{
  "num_hidden_layers": 13,
  "hidden_size": 128,
  "num_attention_heads": 4,
  "num_key_value_heads": 2,
  "head_dim": 32,
  "intermediate_size": 256,
  "vocab_size": 8192,
  "hidden_act": "swiglu",
  "norm": "rmsnorm",
  "norm_place": "pre",
  "norm_eps": 1e-05,
  "positions": "rope",
  "rope_theta": 10000.0,
  "rope_fraction": 1.0,
  "qk_norm": false,
  "attn_scale": 0.177,
  "bias": "none",
  "tie_word_embeddings": false,
  "parallel_block": false,
  "init": "uniform",
  "init_std_qkv": 0.0221,
  "init_std_o": 0.0,
  "init_std_up": 0.0221,
  "init_std_down": 0.0,
  "optimizer": "adamw",
  "learning_rate": 0.00264,
  "lr_mult_qkv": 0.7,
  "beta1": 0.9,
  "beta2": 0.98,
  "lr_head": 0.00724,
  "warmup_steps": 253,
  "schedule": "wsd",
  "decay_fraction": 0.904,
  "decay_shape": "linear",
  "final_lr_fraction": 0.0,
  "batch_tokens": 16384,
  "max_seq_len": 256,
  "doc_mask": false,
  "train_tokens": 137400000,
  "max_steps": 8387,
  "dataset": "wikipedia_en"
}
Each number is 128 + 32 x the weight over its row's rms, rounded and kept within 0 to 255. Layers, rows and columns count from 0. Numbers have three digits each. The size before them is the row's rms in percent of the matrix's.

# layer 5 MLP gate, 256x128, rms 0.116, rows 131-255, columns 64-127
068:150177174125091069118107104132144098121115094121141141137186115111125053121175159147105150094084136185128094142128167136056168132124136132175133193130143104192125147109116106137102184117138153
103:159084089129198162198108095111129114152153107145110148086176064053155127107113157090089118125155040138108147088105110118149145159120164106090137085097053102086100180218130142124084145174105150
110:121128113111140066118085052102117094125168124228109137104164092109119167104140099154100123126147123169176144144156107095175102064077098167150139133131137143051110143146098082136112201105140125
098:183087104119152066189119140110106133135113094145129086131132111142159135105159131205150170137128110139044124134125114115093166161190138085201196054095078137114106113140090143135175096155126161
088:130092110176181075138116112149115113123122074110176131143107145115135124076172120100140123059106152164177125132192158072155077104157154108074138126127134127077159075199119096116116143124185087
106:129107136142138064131123137136143153149085132172149163029162132104166163115114139146096129139123134164069105137131170145145132084064116146143160130191122158182094146161107141116105212124137130
080:134109114136125047118089106159202138103083117125161164145160174133197106105158131079120094094142166143128141132149101152109054139065103124122116155153088093109137107156097129126165175185088116
081:123106147089145147141125156111133176111193131091138113160156061178118091125105144159109146167094098073117139092186171094104117100142113135115097112062132206125121164153229088165173105133150132
104:148087142110111152070118166105151177086126217125107082136120134086119085207156126139072116157132145133064080158170175107131108135160152122166123127109156209072131133190138165118184087159133116
099:157106138107138134148171167159102140076128096170134144130145144112134156127082116136100110134129153158127127087098215121095148055101103086153107141142148105178194160133144135167101147127139152
094:119135118128116193110112119175144160095110063065116140079128122130143122131100188183144101124129142133139181080164077139152130187096159128114177109147120154078110116085102220109082125113146131
110:137117114099121147092160116079170102067086127084121153191154160176122095115112104150180126150149105160130150124158130174147158136108134122089122145139089097112146158131151132174169119187182117
103:090062116077125077121141128149135104144146155131063165158178143099119058135106087171146157150132196135125135125152090163118164141100165115151053104135079099084094117129107166138131146129104127
101:134136080116128145159162134144147163126145171141077174081170118205110104044117121090137140080221129129103156137127102122119144115184085143131118170173156173139168102078100136096095163175195123
116:151167112144073151137142123128133103120144138140121139133121090098140171170100113139091119125119180115076165173094119075100087090104160144180190192116120126121184116120143185154130117084224159
112:149107213126158100125120140090122113141097102145155126132080071077101109087194157077102160105140141190166134141117075095199093136112131062116109123036156108153166124156140100126151058133070120
102:160154137111166152179137084159135104115156172134145131183062157086115141085135097112118084099106120090122108156135131055140125053173162122113148110178203150118135091169118121141116126106165139
103:172135137061087109127121140117125090128150032108112120155114145138140197137165116130083135147132201138136097081129162093148128069112122084145122132135210131075127132110112101166157147065112123
103:130102163100069132072169173176125163125172108103135112139157086106165159161121123127114169171102132149052196144087093123142135109094097159089130082168152153124151121114116095151114188153134082
075:107133137117128118119098125149180167121075142142102164136173095127095103146164115191166131115125174138165099082200102077130161200156102130121152084112189131140118099091101090118115190074151120
099:096131149169099143150022082084138122098165115108100126103125133158151099133151141132071120099147166086162097027132139060088099154142095074150112124135143136097139154162085098176124121128130081
086:127121119121170106154099112148124112162151112157061183137145086140167137143191199158105187133149061103109100060176172104183170121133149161153088120084075121099112146158105102112125140101085139
105:095122119127078104115157182162096147068188117071120053164154147137117167116101126079112184140095091146144118113162148116111210121181155097174073149148104134127146146152187116153107119115077132
089:127112112079114110116074138101169046191123146132096125119175160152088105140123163149072113139113158074076155146151179150095065129128113147147118151115113157149160105122051127130140134126089125
107:155106192156145150149168115099165138141124108140160173100125133094124104121147108187122110106169067192155182082152144088153137039190193089043127059119105103145096072157197129134194135115168133
100:152084118166122095194117140159134126125140108124117107164132162106177099052071129161133197169197138073104189112090173097110194172160162134126101154159113151183098104137101110110152154126148157
107:122151140113126081076063107150093091075090204112140162151122202123099124218087133111101108097141130124085115124107110135104106095047106134096164162115110150141097077126084146129144147180142121
075:111141108077165114100129116126097157162076160101097077150139167103148083136111170161109127146154077126160124152141099169124134099059175131182128146093125067144085159103141085148147132091130139
103:130091154176123174154148126124137134137142118114088095107097126235118123122136145116077122145171149165172126120118109051086175135114110092058132105132107126143146127148111116162101111141204144
113:179141107044097094090187175149135126136147110139164144165117189116137079152117063156115155068165092130135101089114121150106133114120154149139131118155171143095149127077141122155160182111172135
091:143085100119154196103119093130132125105128162146093102124086146161136089171125095111127140126145094171116116189151153120127090168121135124152165115172141110172170160123164169099146124223123107
091:170124120117112175145176109139149139066086160139130079109102142151115102159119035149146101151135127138121103135099079187140167162112163217159184148087084088196124119104204131167116118084191116
110:148111118131138139145071159127102098151105133134151102200151131147072160116108131056120109086089145143089167128123094117135106115102165124138134120149083161121213129101179169158092167197132098
089:146138141128104108153145114096140117178162132114120143109157143085100116172167152161114120166175099073075077155098074116091170171085080170116090161086113174143096122132126086091160143104170114
134:125099165136209068083168087093134083187145123152129104116123143110124098083095111186050166159171150079115119117116133113160140115147115110128147126125166150104168100155136165146208150117171137
114:104111115162151168197141107154146153205129149107073128180118111228149114119105100108179111099152112115159160104144115120120109052176180133101167158118137101107174158073120124187094135078175111
093:154107125162146085140142108138118152144145129157090107144135146074158100140183092126156116157141054113153155124093080147145241129102123182179098112130168085071094148155089112105102134116146150
095:105136104089115103177137121171148152082156116119114109107183120079104128093090145071131122133153146086119146082109147074155140135116058133139159085153151103171128185135114163177126142081136117
081:117162112129113126111088118168076085093127084121185165081123145181145062165124116121114125140096187075105116171165112168034128108112121133113090159095113153114121115130122145141120107144115136
093:085095135109153167146178111158140105148186085179163130123101128053161146115122124045141113125146130111159132059098126130131116087156129143129146092175135152168160155090082123114089084148138118
088:048102132093122141115154137151144131088127132140071085100130163082135096092081093127213116170152125191169106130117119142168127081152174122109160100110158147084185136064125170135124115162089164
110:154089169124180126089134140139099091132087097109037106084068137069125189134147134176108111078117174163134142107163162110085136088141191171160146123160146148166154144127162115091147124117129137
106:077130180136164112125139086166120132133108121156099160154132131140107154130143115209141111106186133162117122120160065146181085163202047150131179143183175104120145132096165183142144171124161164
085:138109128098112118144129110163142168150099138130107125161157098135071068192167104059121173080146126092078086130156112124124111153117061124163126137082151142176145146131136098154105146171129125
099:115124108120080162165149150206141165150096147132069077146109096125074171090076122124120176135165142148079103122107180148139133181169150075167138155067126176140145151127089098149072142123118117
106:137186145110113143123156195191156181148141140096101147112122026128153086098155141138107105167133042128087134166115128099129045155142115116118106160037121152109086104133152139130111119183133113
117:160146127150124165118101113160139108134104075148139202143171131162145126150120175150107144064135149123080156135210165086133134131110173114082150113077070140164111117101118180162105180170088117
105:166114156089151099226089149160123180115138123150094175111084134152134083137124105154119164140147135156090127132074132119146101126071133167119124093145165107095085119131105165114157155080203146
089:144086122136119121098132161160138120127118142146121093127049153070081142163095168133094097144193160096128137133104179182126155197149169076123173174161161126143151086097118103119058115092139149
116:126147079106124119128154167169105127112122111107169082143156146159157150172074071098118095068129124162105124151143114142086108099111191168113159118148152244183192106095162111125223147177109106
096:137168161113131156134160187193119116120178144110108106133113154141118148102106126129142129120124077126142116132156106114141136141145167106081133099115139140112169154089102095136113186083152132
105:141150158091148068118109093066078157107115170140166130139200126063103081208119109166139118156156116119110142104099133090158126154144083094162120161114112128090184168132185081150158108159149133
095:093146146144151177113060083187131080095103107124116157166149118109136116085122122158182120122166149116094123166177172123069044126179142067117095162118162136107143081122117125118155151097123108
095:158153093177206109124101133093071162143096127141166122104104164168173102156112098159086076109106169116145131086132175128131132103147130108135145146132143135110122091140172128131145166149095113
116:151142088175140155173169150162176105192138120131110211140145103183155117136206141117164187112158109035057144175111100119147129134141171105156119131099121123170153153094087111182076127140136138
108:170178119113182108138120123103129105118123136094088149145132112114107185060173145120116120093140144164140163121114139133157159194115134157149096146121159193065070149114154137147084142186124131
099:139103056132106076165157102155135072082161149159100105090124175162047103087039111143148152140112148071106125144126100084080088143089151145118122145098087093121128105149108101146098172151090120
105:170172109133130080101122113089125127144086147137185174181150187192165166184115123117090088109146190145129144102155153117065079187075149089091136107174156153153119107131107096213150164178184133
093:095122134017085147131094155155133152129186091081099165118165094170121190128202133137093135140097112182110126151118149085133135186104109157164142175112148120170154136110105152098129145118126093
087:131094182112112155073079122117159149073103084150120124121116161149128129147109166175090146200151208126096156132064139152113152137152149118144113155185127092102110073157170143095122104125152141
096:106156061139068131130140165201146107202139125127127152117157144177148087116131085195132149197143087041120127163132150103118138180090109135077127193120149147098138140098061153150106137166158117
085:146149160175117102212188097115139170173140109107162153117142078160105209119193109157110139143120175142170132081112137198147152137164139129116120136205163101190143104088111124105113166134172143
095:096121082198128189205158122132107204090100053150105059073167145152151105169148120086154107129096138129105183094108135118086117116165154069128132144112111174109145152125162094174138132180170163
095:146139192186081132124167102124150157106137200137142158098094120150154106198131127129123080107129069117057075188178103095118077113118098138101116135083104144130072142124130140155204082173112153
093:102103161101095080164157102089136171180133152138095117069083083153139127104112112145141166157179173143158123125121166122189115154155153083104130101142135105096137141150088135093107137109189141
108:160100165151177156122199122133137072121145127136084116142140107093114103113136135080072160130095115072133165184094099107155108120148148103133129120123105123139128132156082145146072113106171149
104:103092154134117118112145138115133165061092135145144125120139174112159072116096155173151153176173143186144142130162123130131147123080105160137164146181085112040087116220072218129132099148126177
113:093100114066150081139108120189134096138150142136112130137132131102086106085095146118124160140118097107119125137141161120103078132096117137136142123052156142119069142123102099136122145148109156
109:154099140180072145141098119110082096153151116169172123140155059084134132122132115125121145159123191126122092107128107134158112130120104091102195143082118140137114085140111085133144093118128103
095:125183147111143145148105063166164083165156079093096106077130116198081127113205151173108087100108145172127150164113153146156127131143155107146147117118115040116112106145175105104172176090155108
113:103064104143109061113139102125132095141104132148154092082145133144153078124087147152138190131100151091116163128161121131150112127084122129128149200121150124057140150149096181190100176130107096
079:156105156169130117128174110119081108117121167124145083175167150161147087092095155070117086170160142165110060170117106128099151105096108196110138193092120155146090152128154164085153113100175130
086:144012090171177125106159103132155151127116129153130170052150132124095111115141141150088117158148085148124107139088127164090132146076085098153139149077126148126148175166127170172059133069146155
094:077122165166082124156128085116165070108174141122181152110186116142086112124132115122173186113221147144106166159099096097150117111167168129118129106134129126141143130107122119093183110127109097
086:131100109144100143101099128137137135108156119130160201075149175219147126148187126148113087148130191054131137130145094114152107136054096124082135150144120071111127094215134141124154163086136151
091:155113151166121182132130208123084097165171137142129190062117122106104121130117106142096123112155117117094169080115097041098130112133195136126142096091115157179109101157082126092131104133134129
096:153098109096115049140159117130092141100142093124126120159138108150132164103167068174108145147142128127142137076116074122147134167198171152119116130110106133131135080145101179114157124150145124
091:137119152191136119102074146130153161126153136097177167137136167135175150181149082051102139150102113118157117107173135164100051165083091104115172071049120137105155153112099103135135107116148105
100:106153123063201100140144152139126130115153171186152138125118106117163114132162077127103087122153125117119147166106065122161131148069152108148151113102087131123154183101100187159118183121131124
103:130117127155127150205116119133169134109210107118105181161133113159160205116167129162132112099181184121124162125113103144165178141139122070154150141144147092130107129109065142126119122126169145
114:167086171166080112126121135057089072145111061115112085146115130143159155138106122111106154182128186109093140139085036109141102092130115156104123098140109092030106121149113112161189115150115111
106:075081141114092129150146119186134096114130086147092116117143086126153096116173138117176132106121105130103145118123031177066147125102089157094154147116124133113081138127146144145130160160189120
098:122098100132167132157125158131169152096095131091150152138137121116131069138127109125177145034204100111085151157092119152063117110136113161064145099125115097163148132148104165127145157161138162
097:148131170120146031171130130122118092097083119125121131164109096072130106226148131139162144139168117156152107101088139147120124085176170143111190119120123099068090102159143137125112133139139145
095:161141098133145080084091177145164095128137144116079166148118150151126083146170152147102099096136122153098122173151118136136087129144038087193091150117153143161193145081147081168107121149115119
111:134133122099116141104148135135100130134101174141125115106129115167143100182134101158103061112111113202129110147114139174074176125145144154155136139149086175160124166047157176155173100139151121
093:157138120141155100160135151145137083157156117106167163093068150131133101079122140103128140136156113125093117065072163145117114126185071124160142145086148158116128099093131104145061165137152142
111:119078138090112097145193136086156168161131084124080079154146072102124129107158100231130196127150142142091125138139090136156142119202124164137104097119115115180101166183178139124140063132170133
106:117216135117126198160078111192104067118094135137127151158114148188126082134125165147131099148136136126115143145143204087070108088108116150138168156080124150180097113131150145109127145069166118
096:126074157149121160162117151097170068124104123113128138154165118118159097123103149204139173120109162100115105176097162138055137131093083122175060181119132121098083061133083087123106169112097096
085:141155134124114063112093129119111103120190127163133084148131162160163200119137137123085176085128135094152154159125164155121129127074099113160101175135133094201115119154124096096095157144128150
073:054083077140170139094141112128170118104115127135079160185128094048118114108070159117143131161105139137102156107140147119095079090114075160128143139054126119079125143115128198162107106136116103
091:150136137146158179086184168139125135103115115160113101147142118082111087070130055157140103126152182154182135095166158153140134072129121125131121124149154138119062205202101174146107139118107176
120:136107164153160094155105149203113100115180056168124146118160117108136148177151082141105172086148108105099140154168150050079074089124091102156141149127201207190099155182189103086152148144144134
093:071189098062126122109125114135122134127150127137182136145100104151128152178128092109111154123179064131144117122137065126113110148201102147166129114165098198167119139073208117095156114108176098
089:103172177112127125124118144142086076125167172130131112140074078110133117121107153170101077114136144135130113140115100181145172081178132137111133127127205114067128155149155129089152041084152136
098:145129134145149079106106132150109146123095079115116072124151120170110106105104167135034163062091156103106170088097108136101090136090144120157152084144143168195108104118107093129149197185121121
096:123132107100165125114133096134128091066126073150121150110104184209106094123210140141057116141129170158172152161085134133150155105122150106127145170124087074117097155156152173166152151128167147
092:096110109099125169174129114170139138150172130158110122098129111087135121159121120069161129116117127105160137165110086094154144111105116112119127108137120098176225121067122090177158141101100136
096:154150148085114108152130171119146105140165115128156088054120087131131176186145129087123133114133091111097096109094113128135090152166068106171112070094113171164177080099090094108100194155091064
099:149111174197180116140108152140104104154143152126114124152115086120148112143102169101084054122126149119118135169113130116132077136096088142104163106177184106113085134145133141140080134094152145
105:149158166120161103116066154105112116100163084119164118099129071114168128101165163167083153162133129131093146123120191113150050119091100048167112162085150096128113111148108156167087120124148144
084:151079084091108074185161156145084162096182111154158154110094182145201081135086122100086125134089110130045162144090132134100130153112122122174119130132091173159108142146114137098135177170159104
090:145080039051183195167161151157138169070146110130105135124119184132095137126179107172152126068148114167193125111141085113091180115155116189158163118120085160152114173115095146072081116122159150
099:153182113139107135140167132166120132171114149117084182121095110074163125181131102110085155114141121111132111099132149146127162176127173089092119079146127182168085092133108111054090117107144106
107:144161130181141140109074148122125175137129160148135142132104073153059120152154090144150112146114102155066123110105171148173094077166054087136146103093146161105143141101082085132145188140089124
108:165167122131098119155166161146121174077101037099128151114146109117119138146126074140135135147192172087095134117157122145131147106205107196167127157118103148151117114215099078107080110120148126
093:123119082123095118118141184116171153168133154127161192130135112173091190164112110115125098128071152173124141112122085095132071164105096104106121092103149081147132138131154089104153130138141118
094:147133072145131090146129059134119075145142108111120157073086070202111157135128119141104128115109124159078072172167122110127121079055115129144138091107113135173150110142142131088111141149125162
094:158090112121159100143137161088128066152140096145094159106102127185133102083085038207159161151160155121112114110150095123122087087134122103114150111151149134167134094108093113078119169137148163
094:119157169136182140089141089127158051169185085163106153059068100120124121086169100178111139123135152108073142139138143090180126115143159113107074128099179151180128132072173080145093207119097100
090:152160125151116129161107101121122100141120130134164127084120170124131039144204169138145112107181102039110164135188141122102110122145146124140177197123067119081128081119149139127165159149130124
090:095083089092131101098083153158141191093085154165171148131110147155140124161083151098145133124124077147128085130193116217118125178095142134174145118148195165068127113151077137141135148120162104
080:167125198089101086128117084139159094119081095115102118135112144091155182058139147145122098146126137209152117093120125127156120117193121097104156096168129130125181111118075145113115155130113131
106:174141100148111188171185099158149069151129159108151158157125103094106178163055120132123152087155124117094146140078061125117171144081135114062146100154110103131138136074149106066143152109150150
084:101093118118178121198146159167108114144081106119108117170106145096112127120102172143146074066107128104114112137113180069086167161167146172128100123152157125097113102123104138152226163132154123
077:112182126169185162178118141118169085129120019112132105163114153115140107091122184144136137118129103150150095100173107095159149140109120129134149139059060109140142088153135126169123124102126128
113:148161120125087142143142086157134104156176126124219123117148117095110128167109088140065156083166177177121076149067110101149106120091188152110086201102099182157110163117169076137171102115114121
106:132142105226113105204183141117140086134107123155162150101147165099142091166135123099051126094136189075101123163163147181145139131099128149212123125086113137140081105110141130143147162094125139
080:133107130153185120093065127089113139126138148085093134123122138156131159180127094195123123103105172126130122084126128148077094118099092147212181155140165126174162119117160105066163117069113135
085:150153136168096079118122117087158125213109099181114140116153111175101139166114094121122146184104149074143156112178109107095106124124147117100171150111186152075140059136063161100120128171172115
095:084056109128121137134098188124117154164118155174097143174080128123143123127123109108131100132128117127195171061131151165136118094135129114135109069171172120110127127192048130188130207124115122
098:065137143086148104125152065071158138118172169108109160127127083109133159068116084113110151183129205123141146144102153109139107127125143139167053166059172107129107146140123179179115134145158076
088:192076223130168126167125130109206149183126100187088150090110168130129156093153132170117137167160171193134137119124136098127166081114123108163127068130146071128144157151106161175112145098075140
107:147137110157093149141088147125159144060094150092125158088160149175168123201128151179124146115175067121150119143173125169162117111148097112101095156158088069119096131154126165120165174119144147